config = dict(
    n_layer=9,
    d_model=320,
    n_head=10,
    n_kv_head=10,
    head_dim=32,
    d_mlp=1152,
    vocab_size=8192,
    activation='squared_relu',
    norm='rmsnorm',
    norm_place='pre',
    norm_eps=1e-05,
    positions='rope',
    rope_base=22000.0,
    rope_fraction=1.0,
    qk_norm=True,
    attn_scale=0.201,
    bias='qkv',
    tie_embeddings='early',
    parallel_block=False,
    extras=['local attention windows', 'gated attention', 'capped logits'],
    init='uniform',
    init_std_qkv=0.0442,
    init_std_o=0.0104,
    init_std_up=0.0442,
    init_std_down=0.00549,
    optimizer='adamw',
    lr=0.00119,
    beta1=0.9,
    beta2=0.95,
    weight_decay=0.1,
    lr_head=0.00645,
    warmup_steps=353,
    schedule='wsd',
    decay_fraction=1.0,
    decay_shape='cos',
    final_lr_fraction=0.05,
    batch_tokens=[16384, 32768, 65536],
    seq_len=512,
    doc_mask=True,
    train_tokens=286500000,
    steps=7573,
    dataset='wikipedia_en',
)
Each number is 500 + 25 x the weight over the matrix's rms, rounded and kept within 0 to 999. Layers, rows and columns count from 0. Numbers have three digits each.

# layer 2 MLP down (transposed), 1152x320, rms 0.0576, rows 256-299, columns 160-319
498528459487470494514472511468481543481517496514544480500512547501495507504480524499489511493489502459501504465499492469512467493544536535471514496521478522520502472470455537496521528473551559532535489482539519482465472547480490526479494517502518496532510478533454538506532497521536459551493485489496503479487482500554519458499491509475496519470488497505488477482460536518533522507462538495501512472517511496522501506532511471442499496499470517460509465515470527483517474505469509
516496495530498459496479516495530503504460493574480516516500521510481489511533531523555481505520531496507521476468508509525509495461493474500504490481533501498514488499515445518545566461506527500486498539483512504483499529494527481501497523504480516487495466483541483546455482520552478500472465520497523473448525497507485500519524490479475472494519500508508482481493486493504513508475530541504487507517478535510483488531482561497495485503469471513504512486484500516493502501470478
484489497530510499477517502507485495497491527497543492512507522472483488512479477510520472464510489466508477569487482510512501495476521477529491466521491530482497460494453471492518512536478502510482498457485481496462542515466498543495556503504532507494562472481516476500532480484474504493538458491458504490523497506493512468498502521524509517448478526479497510516489500496506438480540469462479511518461482470517491523512505477543518454557487488507495521499532478487519535448477503
480485533495496509518471505466490499486477492509491499536534521445504472547530500472504476486476490532468521528460501470511465552477526509474510480554515512479527494534504515532499486499466558439529483478525512480456554536485513498500489504531494548498480485506520517484521472470509521469492509517462481523514533505482479504470529542508494484508506519526497505552552470466531470504521453507451491502516524547508526437476506476464487505532510503469486470469549461482486507490492445
450490464541454495528482490470454497455448510488522492483477542498521474555484512563496497491504503527475504543497466473493494530462459479505455493518507444515483529506518480500481507508534518486493514544516457530486494530504493542483558548522487494499490476519517545492489479468499509516480475540499495498536502537532502489491475468543528525475499538487474476497478475454542524502523456509493498488491491530512493487485535460507487540511458501519483472458509495500467519501501532
509498460476462512523513487490495484502472539539517520490520508528515497482475507523467545488499460510482510522515465489528496509474448493514493512492486535509507488530471508538504492520495476505486478514473506519476522523509506488478533523518518500488553533540529504504479499493474522503512491521506490483490491511493493463531530521524496477496458549492499501501480501504511507528485468527499526518525532494501505508511474561498524512505528496457497509516454485468496486489512517
542510503483541502491485534516461518533447538489557476501505519490519464478495486509474461504507515523545465494524519500412564523457473526454516498470476542516474528523497510491516503532459522494526445496507536480513485506454513507454481505503485464481509492514495536480456498499476489523519508540515499507523495444487465526539544463491558512492472517519518481506528508504468497523547478485498501491511549512501493502465495504472494532483489524524513507538515467473496502471507508
504505488543468444478502458502491525471479531544544437487519529478510474517499502475478460482483490504473470503455489497491554479465465481490507505481518486449497522488460439526479520488496530484455522520530485447436526503524449501494463490527511545543538484534510490518490513468524503530513530519479488502527519513471516468485470484469527488520539535503512522490496488490513506460468507475496539512519512472509494494533458506460481497492514473455493519535516511478501478479489514
509503489491512541457487516511517538473442555498457472466482528563493533436487505457516506539541500525477459524538533491518536483479497509582495513469482482516478530469508480540469506503479494503524450499531510488516521512471476516507505565482510484502502505504484494502509496472508495533532534526504468505503509476488508517518484553535491482548496529501528457493526528499502509469488477501513530495486459478539503481476479521526537504495494505552501484535510476507488495454480534
535483499481521531475512536480505485521568495541498515523508522507500462531545550532515495485463503469499460474515498479463478483500454514529488443513508466526465471493499494505494502502486514521488509528525467514537508497522488462488484463524494500474532475522533527480504458549525512518482515483527513469487488508495514486508519466506512507499511498512506445481517473451487464517451497498502524451527533510502524503537551489528492477559485505495490477484464474486525515505466510
486541483520494544493467482516508525521501512503488431482530474460526530492497533515511490487484508481489517530516531503529473481514486517473522486505511492492485488528489494504502525507488502517481523471530518462508533514455515508520508530485485489517474523487533509468480491494512485509501499488535525449467452470525450514489534503491535533507446506514513471484468465465509506502529468522477517579525487532501518523532487478507454494478542545495486487492522511559513490503469557
480535493508465490510502489520515514533506464497512487489484498469520526500512484511487491512518508470458457500490492529471451536498468461469516508450516496515495486528544519494516499476464520492503478507517525498515549525495504508546495541504511495514533463512489483508551510498479501544490524518507474518522550541547518551473490519498504480486524516476506527502504508502494520538494493487494505476492512516499496489548501522489508487457534490469478548464537505511502494457456539
511454521524498481484501485512534541515503497498510498483511550541514517538531493522496511483536486561490538488547480485473553511491462550442496472422530507479502511497503472532520491529478507520470535519488502469546443539488485509486474477506521520505505487536515491491484466489557498496486522476474469532508494497528465483504509498447511488547530535534500404523501462563512496478552496545515518481501504463489471504481502493459497504494484510518497489474478477464523490477499469
511506466479457469518533530494535507510487453470534505545515510538565527478506497451527456508531481495488579477450494466510487432539502490507522485508462514490478480466481547545477506517447522499516514506523501475474513442510480544521468521522531508539510501492504494521530482531522484498470485480459497477476472487526525503463484496506484474550484481479494425495501510524504455488527493501529554500498501503481493516485497485518498518554473491500495521482471519513475473522500485
507526483515519498476527512530503534453491484552444492504498497466490513491521497489505484481466448536517497482523469536513506502489540472489486533514556463460498559502512546541496475451542518475516487492463490523483517496515505513528509512500530561505469541477476503501529563470545506517484499500506462474497453511505505438509502441484510510488561521475527523500505485512513483511474536544500490494487556499505463524440495506504530523459497473469513480492509466529452490500508498
511480488511491487505556514497503497460467492542486558491478501513504510498486513454472505567569491487500476490508557498485526484485485560485529507454511493520455502475490474520484532467522467513549508533436517513483501510473516539474492525500571493481497513495513522513483529468523510514495499495527481484530504508466489534485470464512491507485483529469487496497517508451510453529486511525474492540515477548472467483470446534505527455463500485491507450514513444490483492462513480
522502454480496476554544499479492515501503515484503513454513566480500502496494506503494496490543524496529474520473521475480517460480461512456486528439505496486459513527513484484487549487484507483487491505514565500487556527494489504469543498520527488495473475527527449508438516490496476499506467508523494452480478497536511483526478479487504483488475476476490485524492491509528523487502509521515545528527507504459532465434498508473501500513503534501526452478482505507455455474522528
480498513502480495485480488485503474490493496503504489494505482475532487463532500486526492482491508482483522507518494515527500516486501506510477496508511527481474469489504473522511494527500514532511523489474473492513501493448486511501513472515522506500491477499514503551482497498521533506512528501507492492501546523471502497499538530465488484464506513510508470508525472480501523515505479526491515615526448481516514508508488470517480485482525494499487500497506512516520442495475484
493546527520514509461512510531528532514523465513479442472508481500501507508501488473529482507549508509488529446477467495495442532492456482557493516542469477515459515505515487491532493528561504513468530514475512479485485519496471505531558530523436502506552495533488529478475489509510521576512528507483536491513505516507493449508507505514521466503489521457503527525492493489476516495496479507555505479495499479545527499483488537510489458490482478518481501479550507484451517533490474
530537497526462455479512530482486483530509505520498532489550471477470491468491507512543475467540491487528488487496501521538507548501491533477496493522532506456526502510539466529508459479467512510544548505518512488491493501493553477561513463469540472483467492522492511466479532532508532518496503534445462474510506532474544453518492493439468491537526485495478488491493527466546558507489453527450494499559483483483495450549483489489433533504492489460506518524477504529489514506471497
518457533568487511511499499529514471525512495525556489544504532477492466567522493507520524515498461471473478465486512437528522504472518516474498485444507521483547496495491484540512502516490490505476537468482497471430474552511502516468533529509499497504496468484544496494502500522505498503523478543505495473502490509490528482499484518491512514467472519518481529488504525513472509482512474547487479511539517493448481526516484472500464506544550510504488469484526487533527521450517480
474512543486500484516489530564485453509541501521497507490534496510515509501517503485521515495541489519486498515540520510481553530508510464498511522451505465478493513486521458508484483475482548469489541504454525524477528518500504486511524503493455521486520518499490496499468515483531488488497508520528518475491477511505489545463520456523457533528513547504459571521497488512490490493493502494522506526500498533502540515466540482497496482472517508544497530449516467501481491524498530
459545527507501489496517541474490505510536525477502502513558487490452521512507471483505499533459507487473471454484518538519458487538496477457515480488492515449517522510538530535476482510463521492463540516549493471489521480542518477530467522508549584516546526508488464471540485471526499501475492521488555460511478408504486467532538515543494509515497504500504462506465524520492518518529505490503519493475545501456528488509485504505504517514489519497533490501507493467481470538454490
478555530471488512491509472510465501506470497517504519503445521470552489502480465506444505534510500473485529515505493498465502468498459496503532503511463459550552530536504520513533529502488515496519486500504509467535525497499525543530483507497524502508494459513490513537498487501488477536550457507492538491485455490508513447539485503524442524497500485451485506574493501501481484479507511487462520488485513497486474488459511505447490523505530549513519425492525494537478528525480507
498511478454472496522483496512543494479479492515492535472522456485496505502517464544492514510494508528472520507507500480492495511469496534537501549488500479473489514491519476520476455489485504492496514520496490494481527516480510498494496469522517529496546523524522474475505523435483476460477535489512487474458530462503540502517497495496500464527482529491534474504524527498494555492479474505516501535516481475502497499491516485513497490491523521535534525523478517513509524506508478
478508485498472522496477510495505517473459495423530488491478460492515486502500493470496475523512482506507513480469532487522544499490485511489518507494521466467534547506474477555486517504453466551534512463507542552459461510474512484451526489516505487495513493502504492523511508486487494468510444498489534508505493460464482522513529472459501480525496506503530472492541457537524530451528516533473484570463502464461487490521467448572513531513525499499530506502537483512520497478561475
527512458455498542490501488455511527487521498490518494449478511516507475508490501481495498519501506500470484485507446508501515506502487494550527492496525479520495465488501502506510528503479502509506484489509525449509488471494476499533481520508471529467470457482458504529507486498510490496536518510459497513507523496480516530507513507458455483475532492485543487491490525502517553551433502455539481476491505545549524526516518500476502518481493549506507484478511486451486514455483497
461511551539485488461477513528505572507486471506541535469494533555474528543491474522498550520515491494502506570474521490451512486484539512483535527464520511524533469518473515502513537438514524521473469498496428507490501501524507531498470535480495548454529488531500511563534439467509481480457457505488497522409505499515487492480522474563471451521514475507563465481513503474476503511512482503525492529516511501479485552466500515462524482510522506505508486479494472498516532519528516
456539526517489457486530495511570489538525478494511507503463506472521533503482492464523478538520513479530495482483506488507513488495479501474488523494513469498491480476483500483507524490475518533466495447516489550470473539499509468523510522481501494533506479458482468473499495452501517504474514526486493476501455502543508478501398495474523498465504518492459597516483497534491512508529501514524487518501504528461521473509528514490515505521512504486508483476493513482512494528497492
491565483533501502478524475483501506531485491487537510526521512555499487490486481449503520506517519478491469520478532479462502481488498529491493504467470502463482529514505493521482532473514504504480495539553496496485481535535496467488505506476580496507448512485527521471534494557491456477510532485509433516499514524503482467480491531509467512510510515540486460520479482495482474524563464502482494488529546480500495469524507499522482490540495539543530502495487466480548509496536482
517468519505512522454507510499508501536485501495491493509532531489520488480512524496526498525492493471477537491505497497551506486535488557474457443539461495531500497457510530504521491533539456499500499488466535540520488496520513525547506553511488552498491480505468495514485486520535496519453492504517502517491505511450470533523499509433493514500493525500466524486477526517519496542486490506522488494518490475466481483512456551486484519495510443504497522482471530500516495519519506
484472475486511443516544476510455471533473480521491513504520524514489511491478435497479499466492517497495493538497480520485459570502543517488495506515449527551478510496499535488504479479505471490477512474527471507498542504533511463487534526545487472480532498508526507511484462489496528523480497516493471487527493525495449574502515497457485538523520462490498517519508469497486492482458495516513485518525475501560480527523495507506483454521519511482504515495455511526552517484510534
530558527486506479505477471475506521493513492488533474488504524521496504504494438473458483482486493477485510487545482502479481503505522516509517485479499438464495476526528451518527479500457514494472503464533477439479458503500504508488560512481483497520521491513500510488531455497464522503527475486532552515487507446451464503498492483512504473502513500508521483480532511509452519498454476505473494518512504484527467525530496455500473440503543500528543473507525503512529497508452520
498520502543504518529510505477499491511458525483488532502491475515528487510525485466463481460497486510516520483393487474510501512450457490520458498544486533519519439516471508534467538486468431532550555502474470601470466460502481508465492472472503454545491512461507540537530521516479502484507487499475533451484530449548542520519410488503471507519486486516499491511509485487464461489500438496486524508454512478493529471456501496497519431463481527543538494491466486450484501490548524
535486479545480505490466496490472500540540531558516466490550534493489475511508497484530477475449497517493504513513500513498481494507469517537477495510545482468530489510470521493522472511516457478500497527511511513436487513483479525482495501499494488542437491478500543518455525464503492513470486479500534483566527514467522542514522489506501490484523506544527481506488495511494540470496543493454495480515490493493432524495514511486510478452491488403472485528560565511548451509527487
484499457499530487503536500535494520524508515456450497502502491513513494481491490592471488482538482458494505496564503548514456485515463438507524527493500483504496470493472525489501517506516533482481495513496522462527531504489506481532512517511533493475472509497475498492527488515504506539544536477525493497510462539520485505526512517515498533485527489506516537523492501549522500487488499529501494503480518527502515499501517513504477513522475521492493451523470523443535499499484474
500480515495468539491485517523523499486506533497515510491516491496466498482473483504524477486490476509491506525497491495511507482475501501484494456497537496511525503499496494545473493500466494515457477459493525474474509512502511525492512487466473508510459473512484481463483504505468479520502490523489496475503517500497514456465496530492533505477506504493492490479471464470534458482493473537483503502504502479506510500500505471469498496560474474500505458496535498518525517448498498
512548516529531492491468489490509522492456527527502531477510456507452446495564473477531517497492483486527428508494495490497474552471488496522479457514481491512463549495522534521568488505571529538486542528521465519509499541486522497441483456556483510513473502519521454477486453524464527504516472515540485466524455536464518484492500508480533513497470513468472479536496450515527520458505529488491486503463479501463461485524487452565472501512465484476540475523514468517505479527556466
526484449486525500511481500459489498490484500479488498492495521502458485491477491542517478523499485507482497503533475546483504482491483533493501491457507522447500523502515493485502484478454562481501498447538526445484499522496467508524489512482520510501474521502495476473504493488484501482470496538528504490534512490477479463506491513493525485469516520487483479508486509517505543515506506509505506453506518496498504486501560509462514521500530548465491495497508534516496513478568531
482462467492496497495516499474519476451505518531520507496482511490534513530514487504505483473490524473452512448534521513524515483490518540489501508472524540429477519470500486514492512540499500486503516514482485500476485515460496486485484493489509536529551445454507474509521483505511504511495525540516528488510488511527498523532503513538534523475464505518513469547501464457475545456497492492474495529504503489483505502498505497507486490495502500522531475508489498506495508507517497
481518528478513468426516477467519491493559474477526473527491512467504495497521553474513478485481514478506506485507492524506535481507478495489475478482517512519499520497544509455520528508519509445486496493524493490471491532481510498500498507507510444452524506541514500465520499532521518481477534508459466484521470530482504486485511522470519520500487527503473540514494519476526524486490509492518484468501496495491482466555507501517513477539481473510484485465506479517503519479508484
483507504492515524495472500497496509521506510485512523479489484526489445524514472466489518515473513502475477508504488506543480517492506493491479514521483521529511496500515485429515502509467470545484472469523481522517533468497504502514524475522464498499505523472507492573489456476523497475513461485528486485511485459519490495508513474486506506422486509496532512533503531486457514529489511499487477539490440529500475521501510476458514485518503532485439514482529525466522524479551508
509561505513489479530542523517538494474467494493507508487511483513525497521483474479503489493513513528481481473537546462496532527488492539534476490489490484521518489469475484499504483490509475522478525505499526533514507451475523498484506498493488495553509483484480482494491525501454526492530493493524518512464503474519504520505428456532445509483519478512522504512525502501471524460486514499475519513525514542514481527450540538541518472509516523471466472495463493505511489558488523
507507482503504547498505499480512549500513491543474512466527450489492517444480532465468453527494483485473450442484523467486507474470524495512503482488486471486534559521491499482499506479493471536564472499488493490499520482483486507488481468466511482480416507496470529469475478422463508509515521516515494507492483513486528541497460511501439486502548507468471486527541469530511475490506511495503523558489470496453495472434472480512490507462487511471476505475534511501515473542518521
# layer 2 MLP up, 1152x320, rms 0.0828, rows 257-300, columns 160-319
502447497495552556466521468505490444491487535444514473497524478494480496484496445534486524450499469483502505472538455476430498504509526528522495484555501455581497518510480514507464502507459516482492536469468485456489536489478490532504538487500517493517487485510423526539485489535464490494509537461514473488491429509501495560480492507551496505544482505491483506547536500472498468525500491494511521476482455519465524470481496478522528504550527503494492526539534513509509501549456539
527449465481482505471493470517513531472548496471500475481453496494481446491490492492503497495529492476490523475538489505487488503480492524481545542482484464520480477456496519487522516503491479528482476476531530517534490500499509502515480500482491496475460508515495490470523537514522479541475511502507504498475477492489501509503496523529486507514464507513522496444451546530548532530507480521523476495465484531498502508516522521484479473470492506526500476526492494499492529527481499
498488484512500499470506473503495514470526512502459564502533463518480520465456510548459534468500537498546491477450508523506482471526508494543503546508433480515497500449537510507523515512559484478445521491480510483481468497470491495517521518461503491473530476552469506524501475524445504493474494496474512503536480489522468489486468483498476524523454489514518519453449519500483517494501486476501483442524493474490485546540508462525499471475474514525481516503480558481515526482505506
495505532451551531458531507496453500532558515519476490510518415517490516512516493440536504488490524486488475492495542510490508540506522502528522467514509494506531464497508504520515478499482459512487478487450541494517516472490541491502528478480529510458535504478497509525478554522490523507508510438494489495502500535471526564501478486534489495571501488476456505562486525519493466511452527449473482441490528507523469511486453500519474488520499497509513529529497539474532483524526459
520508522507512505463519502506509499486485527506517499494504515512494542484520542509492471500515461522464521538505536486471497503536539507489504483511444472519470521425535477479499481497513519477493487495470542487492514488493505483454470501511456518499510478509445494503490508515581476486519529492494529529489530491514500510466502501470504512510493520494498484524488504469485508470480517466504485507526494479471479486494522473480472527490469508546479521498545518478485501489471476
460461494497457460472519499545536494507506490510452478502497530492497542525547479486521473515507494462519466486521456456534453495483518419515490496529522482516504502497521513511512503465481488454481516473525471543494511488495531487524497512489519498482523513485490508478547473480491507522479518467478509501497513504538527540507509531474460502472537506510514497466496547497475471497499536518517512433479469537464510513531488543502528485516496507507496477506477479463499479463489489
513479459516507531510512513493495494538529528493445550468469458493430500510547456541524483491510546457522499473493504509511460491522551489514523490479483504517534504493513543520502471554500475488529508507491518506594489459480537523486539489486486448470482517483468506502514511507473506538511486409498490506522451497539467470552517501468484517467446480467540486467500499540492506476498529463504501470508514545483487510531529520590488474490460515508494505529458543512475476514513477
498481479468483511519532516505510506524534520489530493482517475456465507526480510503501526490468474515498512455467461491489519497532495502456466484483509487465480471541539508497484522514544533518488545525522487508485505546471537502500492461508483501483498491530471530489485466495518481449484494485460541487501477520509502486512501499513455527511476493486483513478449480471506516519467480493513537451497526536476502492530507512493486491535520510459545534448496527498464528524514466
492490514474490514501537476523485512492463480483491494469474504505467517479472479513545479506531513529523515534479522507526544525506517455477538503485460511496495498513535493521474487482456492520531501495509511432489501480481499508508494498511510491497435508530508482477504541504477465511484482524508472554482491548479481505546454509511502498524517536499498506510497492535532504491527504499485479505505507540472495518463468519466509548484497511482533499504535537509500504494468510
525495495475495505471475479570490526513505525556507466516525521491519503505546468459521513494482508542525470508466462485491494502451472437482513528481470546479500473520554549509487521531555485506501520532512518531498510485502496484507491465500490528529539521515510459461473515503494468523482473478498470555549486540553526486486491527462502516458494504504489491480507469493529543461508468484489496524545501526479557506488500486510490509429479505476514509500473499505480518504469517
503477454518492529472516469514488491481532508476471516527516505524479463502519507489473497513486494474510472488504480519522537491504499479486493476485472493482539509491505536514513500473503496511522535508532481457481481524501537478475499464458516493492463516477486506491482467472497521494489478504515473545485503479455498469514463467535497509534460505507523490470509497492490488521500471522465501490536521493517510485471502482500473520554476522469456495523478523473479516520511471
473495476505540518489499492490437475559459474456513483479469485473501461512532493535490512480489471522510472513442505505483477520488490482571530473547489478503478499491481504487515516497522471495515448483507502521518495467531522535515524496458478477471501477504500548502527539528450486512506507449496484526484514490496544540492479540492501511507481525483490538475476499473474482520480479489498511470529517573520512432474478554565485496516464541493465549477515482517486561530505501
534507505503520478468522507501499515472478525497506460496497483532442534513483499520495501475472497486529465453476480520505478509470468534485484510480509503512499511517488520470528497444537481471506520519551527514519482541486470512500532444525504501500498491510490526524531506500500494492494540452495491547515475534456513489464535524483495539485510504502479513520486487457492533523485495492504484467501546527542457470473500515484434522522467533489505560513514498506522461516504499
511531522467510476511541449467466435528464482537473533548463516509495471493465494521525527522483523460455503478518502435478492486493509501506497450514455507480488464472532452494500535522498530446551520535508521433492483463497469518447499483485520521501545492517533492515526443517489514449486513476497561533491483526472509498475483514513507490511420484514512475475494534495501526488477453467454492504530516509444512529551504482503431510493460562502474468492524526563506495489525484
505521526507493489497508573538522515522464483499480442508520456513510481476506562563537515505474524519486499491503505517501525496494516451515480546493540464453516475515497547480481488501455503473468505494524545515477508488494551545504529531448539479542491472530490470494517472526469491476510524481455499517471503521555498517489518499548476484528497508452488493512506532514445521498514444527513516465538525490528488485512500528499484509503514535476516531501515519509500511502502526
474502532511515509472516511504471483533483453501489516499489513492476460491504505513520491516475532495489486515526473459510497498514518506509486465473479468502525501446486488488487512506478503419502510503518496497501510511447491476511505520512514482463516502491480526476520509514479497524501549483527505544510468512478502520455492504499524521532542511492473514496514532493493530524518494457473499470501508497462508492518492535512516541477509508501473521504467470473498486523505523
499498534489560515489513480496475467513522531497485497500454523516501481543474515521475488549508488482484506517507495475438463477480512512495521495517519498519550497492497518470512487444491511471528495520489529484482507477514511517494505511496483495487523506536518470464478494511484521520525517471495501460521504484496540510485504495513503517552507535532487513482503499481474504478504487513495509509498500508508505516515501504552514449532490524495468521527525496513477494468503521
483417486507496490520482513518513479447470478532460552505461503520506493481517524538464520542452497539474479501476469538432534477494559524471503494432540455509517480481521498523526481499471508511494508494539543534487465499470549492486424506483528508491452467478463525558487451468492460456447469483510504566518473521531518536462489529459449525458514534541471478543508503462523509486491544462442483490477528500474535487480512517480485544533508480508485540508477492492541516488528488
496486467485536503533513515524462489503502486500451484490466537489500545535467522495463475500531521489478540481473457517500497505477483504474534512515497495528514441509509540475483486519515506510474505481446506481532483463454504514479543522504438492461534493543455537517474478501498508466504494517492498504478533488498505521463501527491499531515446502483496536525495500471446518545486544483521511505494465526449551493505484474491478499490487517531506493495507505497475490513471520
500500520502499494522477507543490495479529507452485503494509474507493492465503530482553519516498481505503516514451498482515502522511497479496509479488513530522475506506469531487509509463460485494477492511490515509525505507480489527508552549478519498475456481489496501467485550471522482471506523507485484459487526501513510509495539505501500481496477542488477470484505497479524475508503489470501518498481509488521539499487529513517497515506506493511531500509505458470513530512490515
524506485535479494503491486482521534486476514473527485508483510495498474485508534514472498507512513525493501532451539510491469471523508505510535481508497478525473500550528533459504491530487467469530469534511494452494466513434496534502505515512549498520485464516497482513534536540486546480500519503486494520505474485500544479526493531456519460472494487503504484449478498518505525499507495476498479473533539484511472468484479563501502532526506508451498500516498561500519471453491481
548496450474505498473515434496507533543465474467539519497450515473450527495506491494514522449545498533517546517501502510493552488461468509507468513483501531499514452507508553501555512499543478534546504509522526505501467506482518504515515471491497491511492487530519501518463518504510511514532509446514450532500469541485522479468485479502521500466515494510502491488548470520520521512482471482468509486503492514532484502522539525507488506498501461474504499503507515535499511472496508
500475489537521490527478526496517546518513484488469514495512474509475487514517507499546480436527505554500498489461500485510497509528525501512500512465499535448491533451518492515484461506538517512501514486475515547473497498473484481480475474512512488469532558488461477494459510496522526479494532495535446539497512524487506537477475507512551503524516489536489454473493545494481523500487483490509495491515488502557486548502507460556492502510467479494481586522531505464473505461497486
492483515518538505510529500506495511513508460468520520520465539516495488522502535493509476482539479501518518501474497496538474468525514545470522467492505510519502480472490523486490526522506507510517477498490547508478503515488495453530489512501519517497487473474490514529539492527513516563510501552506481523508512507536489473514498497490439536509527471461508527458458481511536468444530499496476500505515557468484510509524515499505516508522471479505463472472502501496507473504500494
496486501511536521495552539509502504496505462551471530512487553484478504514482479474507461499450469525529502547486527445513482505460506478542505476519501489518456495441500552457511502494484496446496526530534539544479521516511499509519529512482505511461474514495514532525496474518533497533487531470534508515465482489519510420496461504494489499503513461539519491568449545493476546484525487513510506495505518513506503519518546538494493515527471515464461508480462481459473530479458487
499517540558521485516531473537512470504502508532477515537489490496493528492509510467505511465513479489529529479490541518486488515493521520443496483477498496464492527501501501487489498482509492487492516490466500544493526529464516473462528462524518436513524545507533486462504509511501499507469502521557524491484491519519471469487483488528530505490469524516453486521511475519505472465541495524471488510508518488478484458488497507485490493525511488509522519523475472481479481536509503
527512487434512530528522474522518438525514488513512469470494441456509509479510525465454480507485519535512485447505467482493500477512508462529489529525489507485517502442502510512543479543509538503500508487483511464557532468461546479514509447559520447503472507530461498458478489551484505483491506492489495545541476579509522536481500492487521461496521553457447481521486500517491472475468532494491514486477500493509494443498507450572444502528478546504480522520485485517492546464481518
488485470532498477469527488519479474489480542502486508538526485493485473489489491519498523472499512497488514531516470465507529503505504547513496499487496488495520499512449535534519492502465493509509480506469502459523476488481535550494513492466507479510498494543519540503463503551476512481494531477471538578467552537456516514494507514470524470543518534516470455513460530446478502500488517517512503503524506546476477507480469482500451511515518529494484463510481476497488471512528515
540489497505529492507480553540497489509508522499467512488514536511518477494516501492531524537475535510490522512510476499494486488490509513536450453452517502471508494467522512521549472521490525478513493509487494500509480460533532527488467531522475463514503470534464517494495465503511516541511510490497528462512461480520519517539494514495507481458448476470519528487531502509558514489472443515474528494524489532502495515454525514517490513520479507520467519456548493524508477524487497
519504481512568493498447458518500469446492502506503483485491482471461484499499456563493481468465482539481484510548440532473530507479495502507501536493514494473465497521490517465458492495477503504509486517519476485482503456457510525539507474502472477522489516507531502520497475498508499476527541470507485559532464536534502515478471525519524498507524431498532492458562507483493494507469511504535487475502469543512500508471504478494488503492519466521517472532474515511498508514497496
491476502509545522497525468487460526468488556524553524504545503490456532518480479528500469518495481524477480487512498447502496490504485478546554528530489524497519480509505478556479509487519517517487437517498532478493489523503531446481481517464513512501480490548520502504470431499580498503496533506501463543535531535472517514478522499474436457549527507520494467515516497438445499485528461515478521478546497512532468509459509490501524504526490476539522496457518541494531494456511455
452444491516506550514505491550520436506528495523461522500485512482529471522509478495515516484495484476527497499488488453483547511515475507509464493493491568558511506491476532501483497490532434471519527502516488530525527491514490532481495464530502464550450532487528510490483528519524481505468520507459510494504487545527505471515512507518503516489503475464519542497459504507485518487455487498509536505466498527474535444507514514484499498524510511502494502483452480498467502524499506
506501467512498520519498490495511494506486490490472520514518468500550473458531467482481538492514516498514515496460497474489472532467505513523446490537494508517460480470487488513473500509510452500576506540536491545471505479443491514452491499474466460516462542490521537497488473469506512472494493496506517491472494458523509510543454504502470471460468508523491463497505468520476464493503455447473503467518497507505499504519484496523499514485525518502500536499497447453496509482520533
477440551494530524446470541521461542476508497487494498520479528503489542567503489495511541569529478505497507484517506527449508544502524520502491538469479512510509534469512511513489515505478506499535471487476510506536537517484524533572477467524527531474539493499492488464512516531495514491516490515476476499472446505534548474504452518503503500473456530494457523513524495490512493528499487492574493451542490455494520503479488459489465497540476527513457555506480483480471537484484511
521480526490494482496473498503517493480507501521503516512518468502501508522510503469513507491516495530467482511492463492511529534480478558481474476480529518473563506491512508471488500487497490520491476482488508546506463532465500497429468490489498528536537471480505502488485497525537498446480470497468509490504499508474509503483487494460481523510478504487487458515508494463488497484507509498497517435549513495526517525520492493503493525471506477498504571494549520552463514492508499
504488501510482512495494501493495499500483473479484472480508527477528507482521521449540489507489474480527512473483487491527482481474514471497507504504481504520475486514469489495501517477520494486495511534524504525527493505507492519469477477498474470464510515490464502455537542517526465473524544503500471473532509487510469520527497520499465511474472504508506537492491515523493500517473510475470514519467490525512524504503504520531482465467501486536520498518481482467495490519507509
510481495455464498452525468484478450485526463476478506509521471555508490523489520541484532526463511517534496493478490505456508481514512524534431514468506524530488508474550457496494485464446481480477482541510557502517508505507480465521516540522500515475546475496455520539468531491539486499512509506432510536484507505487523524470521548538501511524530512492498509522524515458516458480477527481496512457518499527540512534489509538522525498487504496544475545513546466493498483500451464
531496537514499494489541476535512497526489486506483528492514518437508492529466524464499535510521477486516488503469504472477526545468526462500482502538492516537466473526505528532494510516472468480489522518472475530540509490509523515490495515518506493478490506511504536511507506500481475510525526471480504478487541517524495514491499512495466535536484490522533529499474504500525464487503486490476499509500469544461510520515484506510510475515500453529502535525488471487496498497465479
490524514474458490434486508509480541486450510473478506475460497501532525510536441480488511532542483496535499502512571470462490508491519485520500493475477487554470514477522514537492511462530486493537551482520487524487498550527503516522519473494527483499471501534519517497486503492455472475502502483517505489525475469553453479510505478499459531472514505515505533485516488514514511503500485483507478480528521536482513438464487546511484495504499508543493482490482501514505483481509519
529494466541499524514445518517483489532504501499492489470533458531494537460505476545465529514503475482508478497512488493522433496508519485489539546526507506504488474509486500486478469512506469512512481482460472516499503494500505515529507531494479538525474512507488494512515493486480476472523504481536472485500477477489500550502479488520503473501479525503516467491550498503463471540496494504514500515533488529567513530494520523500504536457479544523508530521509498504470484519495509
528487499501457519511532507536501492494517483504510503469452507482502499478519444487480490514523461520536484534491498503469541540462541500531501497429461500471464483493524515451477471483475477483552472504501483505515499539505523513515532483527521481471485503509489523474465551511486500512496533452506489503451495521486524507474510463484518487548468461472496509508501497493529507488500523524524507482533489492519490526499461539502489508501499503513503476484492462521556488539509519
494486492456487486475505502499487537525474530444477506529499509510471540481503505509475526511524493493491496497498441493490510481521483493488497456477483474528510492531509505495489525495486468440498469507511493480480519524493491517477542480562521477503503502546507514462484480514508521481501488535474478533525505524483514503485512538483507505537501506477484524487487556490481480514502490494533476512517467482476533440524469513474455510518514528492498497472527551500499473491493540
495497496492510507503482525511466494534530477497528515534561482490480511510518492509524496498506493445486464499485484480548477479480455498480476523533482503472515510497481510508524494522510478539474544462493478497505501476494520479517503499523487516501539484480465493504527504508488488488461535492493525484499480558495490455488481523490525455481534501520524521519506505498521485505502495480484525483549547464497544497520512535492506492499498490502507480469487525482477499481501517
526490515570528530497500494519480534479488480476490475502515452482481501497496470511509495513527483460488521515491508453459499511492509490501550512433515536463495482483529509516479511486483483472438482531491553508524541474477543512502457510468516519475540539469503535524507494541516472487498484484491495505515553564505515534503487447457535496483452497530472489436505526524436505530449466510562482472500511529475511539485527513502524467470480502542479540506513489501457546489534522